From a checkpoint of a small transformer trained on Wikipedia.
Architecture: LayerNorm before each block, rotary positions, no biases in attention or MLP, untied embeddings, attention and MLP in parallel.
Training: a variant of Adam for these matrices, 591M tokens, 9020 steps.
Each number is 50 + 10 x the weight over the matrix's rms, rounded and kept within 0 to 99. Layers, rows and columns count from 0.

# down: layer 11 MLP down (transposed), 768x192, rms 0.0971, rows 481-512, columns 144-191
# up: layer 11 MLP up, 768x192, rms 0.0903, rows 482-513, columns 144-191
down481:64 56 65 46 48 51 39 55 53 51 49 49 43 53 36 43 52 35 50 35 32 55 53 42 58 63 47 56 47 45 52 57 54 50 38 52 50 48 46 46 59 44 49 58 70 39 42 33
up482:64 51 49 63 57 64 55 55 58 58 51 37 38 44 51 56 56 48 65 52 38 75 51 56 53 27 53 53 54 72 62 45 56 46 51 39 52 60 73 42 51 36 42 60 44 51 53 32
down482:62 60 50 53 43 56 51 33 37 54 46 47 43 53 48 60 47 45 61 35 59 34 41 48 41 34 33 34 31 47 38 43 33 43 46 46 52 34 73 41 64 50 31 37 50 66 44 47
up483:74 58 29 42 51 47 46 55 57 47 60 51 51 40 60 55 36 73 44 30 45 57 58 35 40 32 47 55 55 48 65 50 56 47 42 52 70 64 44 49 35 38 53 55 48 72 33 57
down483:46 50 57 54 55 55 59 43 53 32 35 54 40 43 54 54 51 45 34 63 48 46 43 54 54 76 36 50 54 51 53 41 46 31 51 42 35 54 53 46 57 71 49 42 49 63 49 35
up484:55 40 45 62 55 54 45 54 52 48 41 51 56 50 52 63 53 44 49 27 39 57 53 31 68 47 46 45 61 38 62 60 58 45 43 54 50 54 67 69 53 58 59 65 45 46 43 55
down484:52 51 65 54 53 38 60 26 43 63 50 46 58 59 64 50 58 44 53 53 53 59 59 57 35 50 43 61 53 53 38 63 42 34 54 60 48 47 47 44 44 46 42 41 57 47 57 40
up485:43 48 53 48 46 57 41 55 68 58 37 59 46 57 63 64 42 35 62 36 41 55 61 45 48 42 45 26 47 39 45 37 43 54 63 46 58 43 64 65 49 35 54 51 41 51 54 52
down485:58 40 40 55 64 50 46 44 47 65 54 33 44 51 29 52 37 51 52 58 61 47 47 35 43 51 46 47 58 44 52 52 53 42 56 64 48 55 45 58 36 62 38 42 53 48 35 41
up486:61 51 69 36 50 60 56 59 56 47 60 44 48 49 49 50 38 63 46 44 49 62 55 51 47 42 74 40 42 47 56 51 48 49 42 56 52 41 65 56 52 67 41 56 59 41 48 56
down486:36 54 35 54 49 48 46 45 55 55 36 62 55 52 50 48 58 40 61 58 54 57 46 43 52 55 45 56 61 60 40 45 46 57 48 52 59 38 52 49 41 39 56 40 44 57 57 55
up487:51 44 31 45 51 51 38 57 47 57 48 41 36 55 67 47 62 65 48 38 46 57 63 41 46 44 53 36 76 40 45 46 52 61 52 43 65 70 65 42 59 40 63 44 36 35 51 55
down487:45 44 59 55 33 45 57 48 40 38 58 70 70 57 55 51 51 60 54 39 72 50 57 43 48 33 53 43 37 63 46 51 59 74 47 45 70 61 45 37 40 52 46 56 53 37 37 51
up488:69 37 51 65 50 45 50 64 47 64 49 35 54 42 41 56 48 53 53 46 53 58 58 48 49 35 48 46 52 51 60 40 36 23 46 55 55 51 58 68 53 45 48 58 49 51 44 50
down488:44 47 38 59 46 51 51 44 49 69 57 49 37 28 54 41 41 45 34 49 26 56 46 46 51 39 72 57 46 52 59 40 44 52 50 38 40 48 42 67 61 61 61 46 41 45 46 63
up489:49 57 40 21 66 80 42 54 48 54 27 54 56 36 42 67 47 49 53 51 55 48 43 39 36 43 55 37 55 52 69 55 76 53 39 55 39 67 42 27 45 45 36 68 48 42 37 43
down489:50 55 51 71 53 39 62 65 24 48 35 62 52 64 54 48 58 67 55 42 44 54 60 43 63 55 58 61 41 33 40 39 62 45 67 47 60 54 57 48 73 56 47 51 52 57 43 49
up490:71 54 63 55 52 60 45 56 59 79 46 50 49 62 51 41 54 63 40 46 51 46 42 57 39 46 65 59 56 48 46 33 49 48 53 66 45 44 63 44 37 34 40 47 40 58 57 38
down490:68 62 44 41 51 50 64 41 51 44 63 49 52 55 49 41 28 63 52 56 39 42 55 37 63 41 60 36 61 27 56 61 45 50 52 39 62 42 45 52 47 49 42 41 45 54 56 69
up491:57 51 69 53 53 35 53 47 45 44 52 31 49 59 52 64 53 59 43 57 56 63 37 50 28 56 53 44 39 66 34 39 48 60 36 68 58 46 47 51 26 52 26 40 56 57 60 61
down491:48 57 73 48 43 63 32 64 40 47 43 45 34 69 42 30 39 32 37 56 50 57 39 42 46 39 53 52 48 37 29 58 44 70 46 45 62 54 39 55 49 43 57 60 55 49 26 58
up492:56 55 50 44 57 48 54 47 52 51 38 52 49 51 45 62 40 45 56 42 56 62 44 43 40 39 53 32 63 43 65 57 35 41 57 41 50 59 53 67 36 50 54 42 49 50 35 47
down492:38 49 43 62 58 45 49 50 40 52 61 64 34 47 49 48 53 66 31 49 59 36 54 72 64 41 49 62 46 56 57 38 71 51 47 46 35 50 49 41 55 72 70 45 53 49 59 44
up493:43 45 49 69 57 58 43 48 51 53 54 61 50 40 36 55 52 47 51 37 51 54 52 39 39 38 36 59 57 57 83 56 47 47 44 52 64 45 63 60 49 47 43 56 37 49 44 57
down493:50 53 58 49 50 44 58 52 55 46 39 42 57 48 52 52 46 53 48 62 37 40 62 48 54 52 60 45 53 58 21 51 57 39 56 66 50 48 45 47 57 44 47 60 61 51 60 44
up494:42 50 61 57 40 52 49 52 42 48 48 24 45 64 57 51 45 41 61 62 43 72 42 57 74 54 63 53 46 72 49 43 55 45 32 69 45 47 43 53 38 48 63 47 46 56 37 45
down494:51 58 49 52 59 56 41 62 49 47 57 53 51 62 61 69 44 39 52 35 47 34 66 54 35 45 46 58 41 33 50 72 31 69 63 34 44 60 39 55 49 49 32 65 55 48 51 65
up495:54 37 42 44 49 64 38 49 46 51 55 46 55 49 56 54 46 63 46 45 69 54 52 58 44 46 48 54 61 47 66 34 42 58 46 45 67 43 49 41 43 67 48 47 54 63 32 67
down495:49 70 53 54 48 39 53 50 58 51 51 52 46 59 33 52 60 34 55 46 49 50 56 43 52 41 55 46 41 44 42 59 48 49 41 54 35 60 53 59 47 41 50 58 31 46 54 32
up496:72 47 35 32 51 39 43 53 38 67 36 60 47 35 49 53 51 73 47 43 33 56 64 20 28 44 56 58 54 63 52 58 56 52 48 44 47 50 83 62 57 38 50 57 62 45 54 66
down496:52 54 50 54 48 63 74 39 24 35 35 55 52 53 70 59 55 59 60 44 46 49 61 47 61 47 40 24 58 43 29 38 63 54 25 53 53 53 49 51 48 39 63 33 51 53 49 85
up497:43 57 56 53 55 60 48 60 33 58 41 27 33 61 48 49 49 31 67 50 61 58 51 60 51 58 33 39 67 60 59 50 44 61 34 49 53 47 63 40 52 67 63 46 30 68 48 65
down497:63 39 43 45 62 36 51 64 55 54 72 33 61 70 41 40 47 44 57 41 43 55 55 43 29 51 63 27 35 45 35 49 37 50 67 41 46 52 43 67 52 43 48 38 62 33 45 36
up498:51 44 70 64 61 52 69 31 62 33 31 45 38 61 47 68 56 58 49 47 62 47 54 64 51 63 59 50 49 53 43 52 41 36 49 48 67 54 35 62 43 49 41 46 51 55 45 57
down498:58 50 52 51 38 62 39 51 56 54 63 49 37 41 34 46 31 41 56 53 56 47 53 56 42 36 54 60 57 55 38 47 28 62 35 52 37 45 58 53 59 59 55 45 55 49 45 46
up499:49 53 43 51 46 54 19 39 49 41 50 50 45 57 53 46 52 43 66 46 62 78 45 65 52 55 67 54 51 45 63 46 33 65 53 50 46 66 60 51 48 56 46 42 48 41 58 41
down499:52 56 50 59 61 50 31 50 70 42 36 34 76 56 40 55 69 80 51 43 64 43 42 51 54 56 39 62 67 51 58 59 50 52 53 46 65 42 58 65 53 46 28 47 54 40 49 48
up500:58 47 50 43 63 66 55 49 50 44 57 61 59 55 39 53 48 58 49 64 61 55 56 59 54 37 32 58 53 59 51 52 59 50 47 52 63 61 36 55 50 36 41 40 35 57 41 66
down500:41 45 53 57 37 44 56 54 53 48 39 37 45 45 57 52 49 31 54 41 38 45 59 42 39 66 66 47 48 57 58 47 55 51 51 43 46 43 54 51 40 59 41 62 56 51 62 36
up501:53 54 47 52 66 64 42 43 53 29 58 43 56 47 57 49 58 77 47 53 43 52 44 49 52 34 38 46 44 59 34 40 53 57 38 75 45 35 45 52 49 67 41 62 49 54 50 36
down501:46 49 45 41 48 65 50 36 66 47 45 34 55 59 38 34 50 51 42 55 34 47 54 49 52 42 69 62 61 52 54 53 39 62 57 53 50 44 40 51 51 35 53 36 49 54 54 46
up502:49 67 60 52 54 43 52 70 35 65 46 46 41 46 42 76 68 56 44 57 43 53 51 49 59 53 62 57 65 53 39 55 65 39 33 39 57 38 61 38 46 57 48 48 47 40 42 49
down502:56 36 35 42 55 52 33 53 55 55 44 38 52 47 47 51 47 57 37 42 59 57 48 35 43 34 58 52 69 36 52 53 38 52 24 56 21 53 54 54 74 47 35 58 55 52 50 61
up503:38 44 39 51 51 53 47 11 49 53 55 43 52 64 46 58 41 50 48 28 57 64 42 46 55 54 60 37 46 36 43 37 44 54 59 54 51 55 47 52 24 67 45 57 56 55 47 72
down503:46 45 68 40 49 45 36 68 63 64 43 59 54 46 58 53 49 56 36 37 42 61 58 55 45 37 33 69 76 45 44 59 41 37 38 55 64 50 35 44 59 53 48 35 43 49 61 40
up504:56 51 58 44 56 63 42 54 54 27 49 38 55 58 43 65 51 67 46 66 45 33 28 43 47 66 62 37 51 65 58 43 39 48 38 58 54 49 57 65 55 42 54 39 45 65 46 57
down504:62 44 48 34 39 55 44 50 46 52 47 54 29 54 54 38 49 48 63 53 38 35 58 64 40 57 61 49 54 34 47 49 36 59 52 45 41 70 42 66 63 47 62 69 50 46 46 47
up505:67 51 49 48 49 40 39 34 48 59 59 59 64 43 47 41 52 56 51 67 51 36 37 37 71 49 55 57 46 42 44 62 42 51 46 57 50 65 59 51 61 59 30 42 58 58 41 41
down505:42 49 31 43 43 56 45 65 51 48 51 52 35 47 55 54 41 55 50 43 46 50 48 62 50 65 42 53 49 72 52 48 52 40 44 40 61 32 49 43 56 47 67 43 51 49 44 48
up506:48 64 50 53 53 52 38 39 58 43 50 56 22 53 45 45 30 45 37 36 61 45 52 50 44 35 47 52 45 59 43 45 42 42 39 59 53 32 37 47 71 56 44 55 48 49 47 60
down506:49 36 44 46 46 41 66 39 44 52 51 53 60 50 43 70 62 55 71 54 48 53 39 49 33 44 34 50 53 58 55 48 58 63 56 55 53 49 40 52 42 49 41 55 46 50 60 47
up507:48 62 31 48 56 43 61 52 44 60 38 51 56 30 42 68 18 39 55 47 21 70 47 37 50 35 60 35 60 71 52 40 58 46 35 59 49 48 58 69 43 65 58 50 46 50 55 48
down507:65 58 44 54 37 44 24 56 46 51 47 57 49 49 50 54 62 38 42 56 52 36 44 66 45 57 55 45 55 59 58 66 30 37 62 65 42 47 66 64 40 52 49 65 46 64 39 43
up508:36 44 55 60 61 46 44 44 45 50 67 43 50 34 43 63 46 44 51 63 53 68 45 48 46 45 47 41 42 70 39 52 56 55 46 52 28 48 39 33 26 48 44 45 50 64 64 52
down508:73 59 45 46 47 42 51 52 67 61 44 61 50 63 48 36 48 49 60 34 71 43 45 59 40 51 53 49 36 52 56 44 34 55 61 51 65 49 51 43 52 50 46 43 49 45 35 34
up509:46 57 61 47 55 64 24 51 58 41 37 66 52 46 67 65 44 65 51 24 48 52 66 32 33 41 35 55 41 70 55 46 42 45 50 54 66 43 59 40 31 52 60 55 44 59 53 47
down509:57 45 73 44 46 61 52 45 39 41 56 55 29 45 43 58 48 43 60 42 57 53 51 45 34 57 44 36 36 50 43 53 58 71 54 65 39 52 21 40 42 47 54 45 51 40 38 81
up510:47 50 54 42 42 56 41 36 60 54 59 43 37 53 47 63 37 63 75 22 63 55 64 33 49 43 56 58 48 51 64 52 48 47 36 28 42 53 59 45 47 56 41 40 58 58 25 67
down510:47 64 44 53 59 59 57 54 36 52 51 47 63 46 49 60 65 47 49 58 44 39 60 37 54 51 36 45 57 67 40 57 47 46 38 58 51 60 44 54 51 42 60 47 49 53 72 32
up511:48 38 46 63 40 52 26 55 54 51 43 43 41 46 61 41 55 54 67 47 43 58 38 62 42 51 68 50 50 51 47 41 46 45 58 61 35 52 68 70 33 42 57 45 48 60 48 66
down511:47 53 57 49 77 53 60 22 43 36 61 59 48 49 50 30 35 45 52 71 46 57 57 29 50 57 54 50 39 52 59 37 66 64 43 41 52 60 30 37 53 35 48 60 53 53 48 44
up512:55 54 52 64 53 43 46 57 46 43 36 55 42 48 42 58 43 54 53 39 41 60 50 34 47 43 54 50 64 55 40 39 57 53 31 57 36 34 65 47 39 57 50 46 59 52 34 35
down512:36 35 57 52 32 66 42 30 57 47 47 45 43 40 49 54 60 32 55 64 34 65 54 48 72 62 49 54 39 52 54 65 51 50 52 75 60 41 49 39 59 53 56 46 53 54 58 53
up513:60 66 50 46 44 48 43 26 44 54 47 44 66 73 54 64 46 38 50 37 52 68 29 58 38 50 53 52 57 47 49 44 41 22 37 54 47 27 62 51 54 33 43 49 41 49 44 54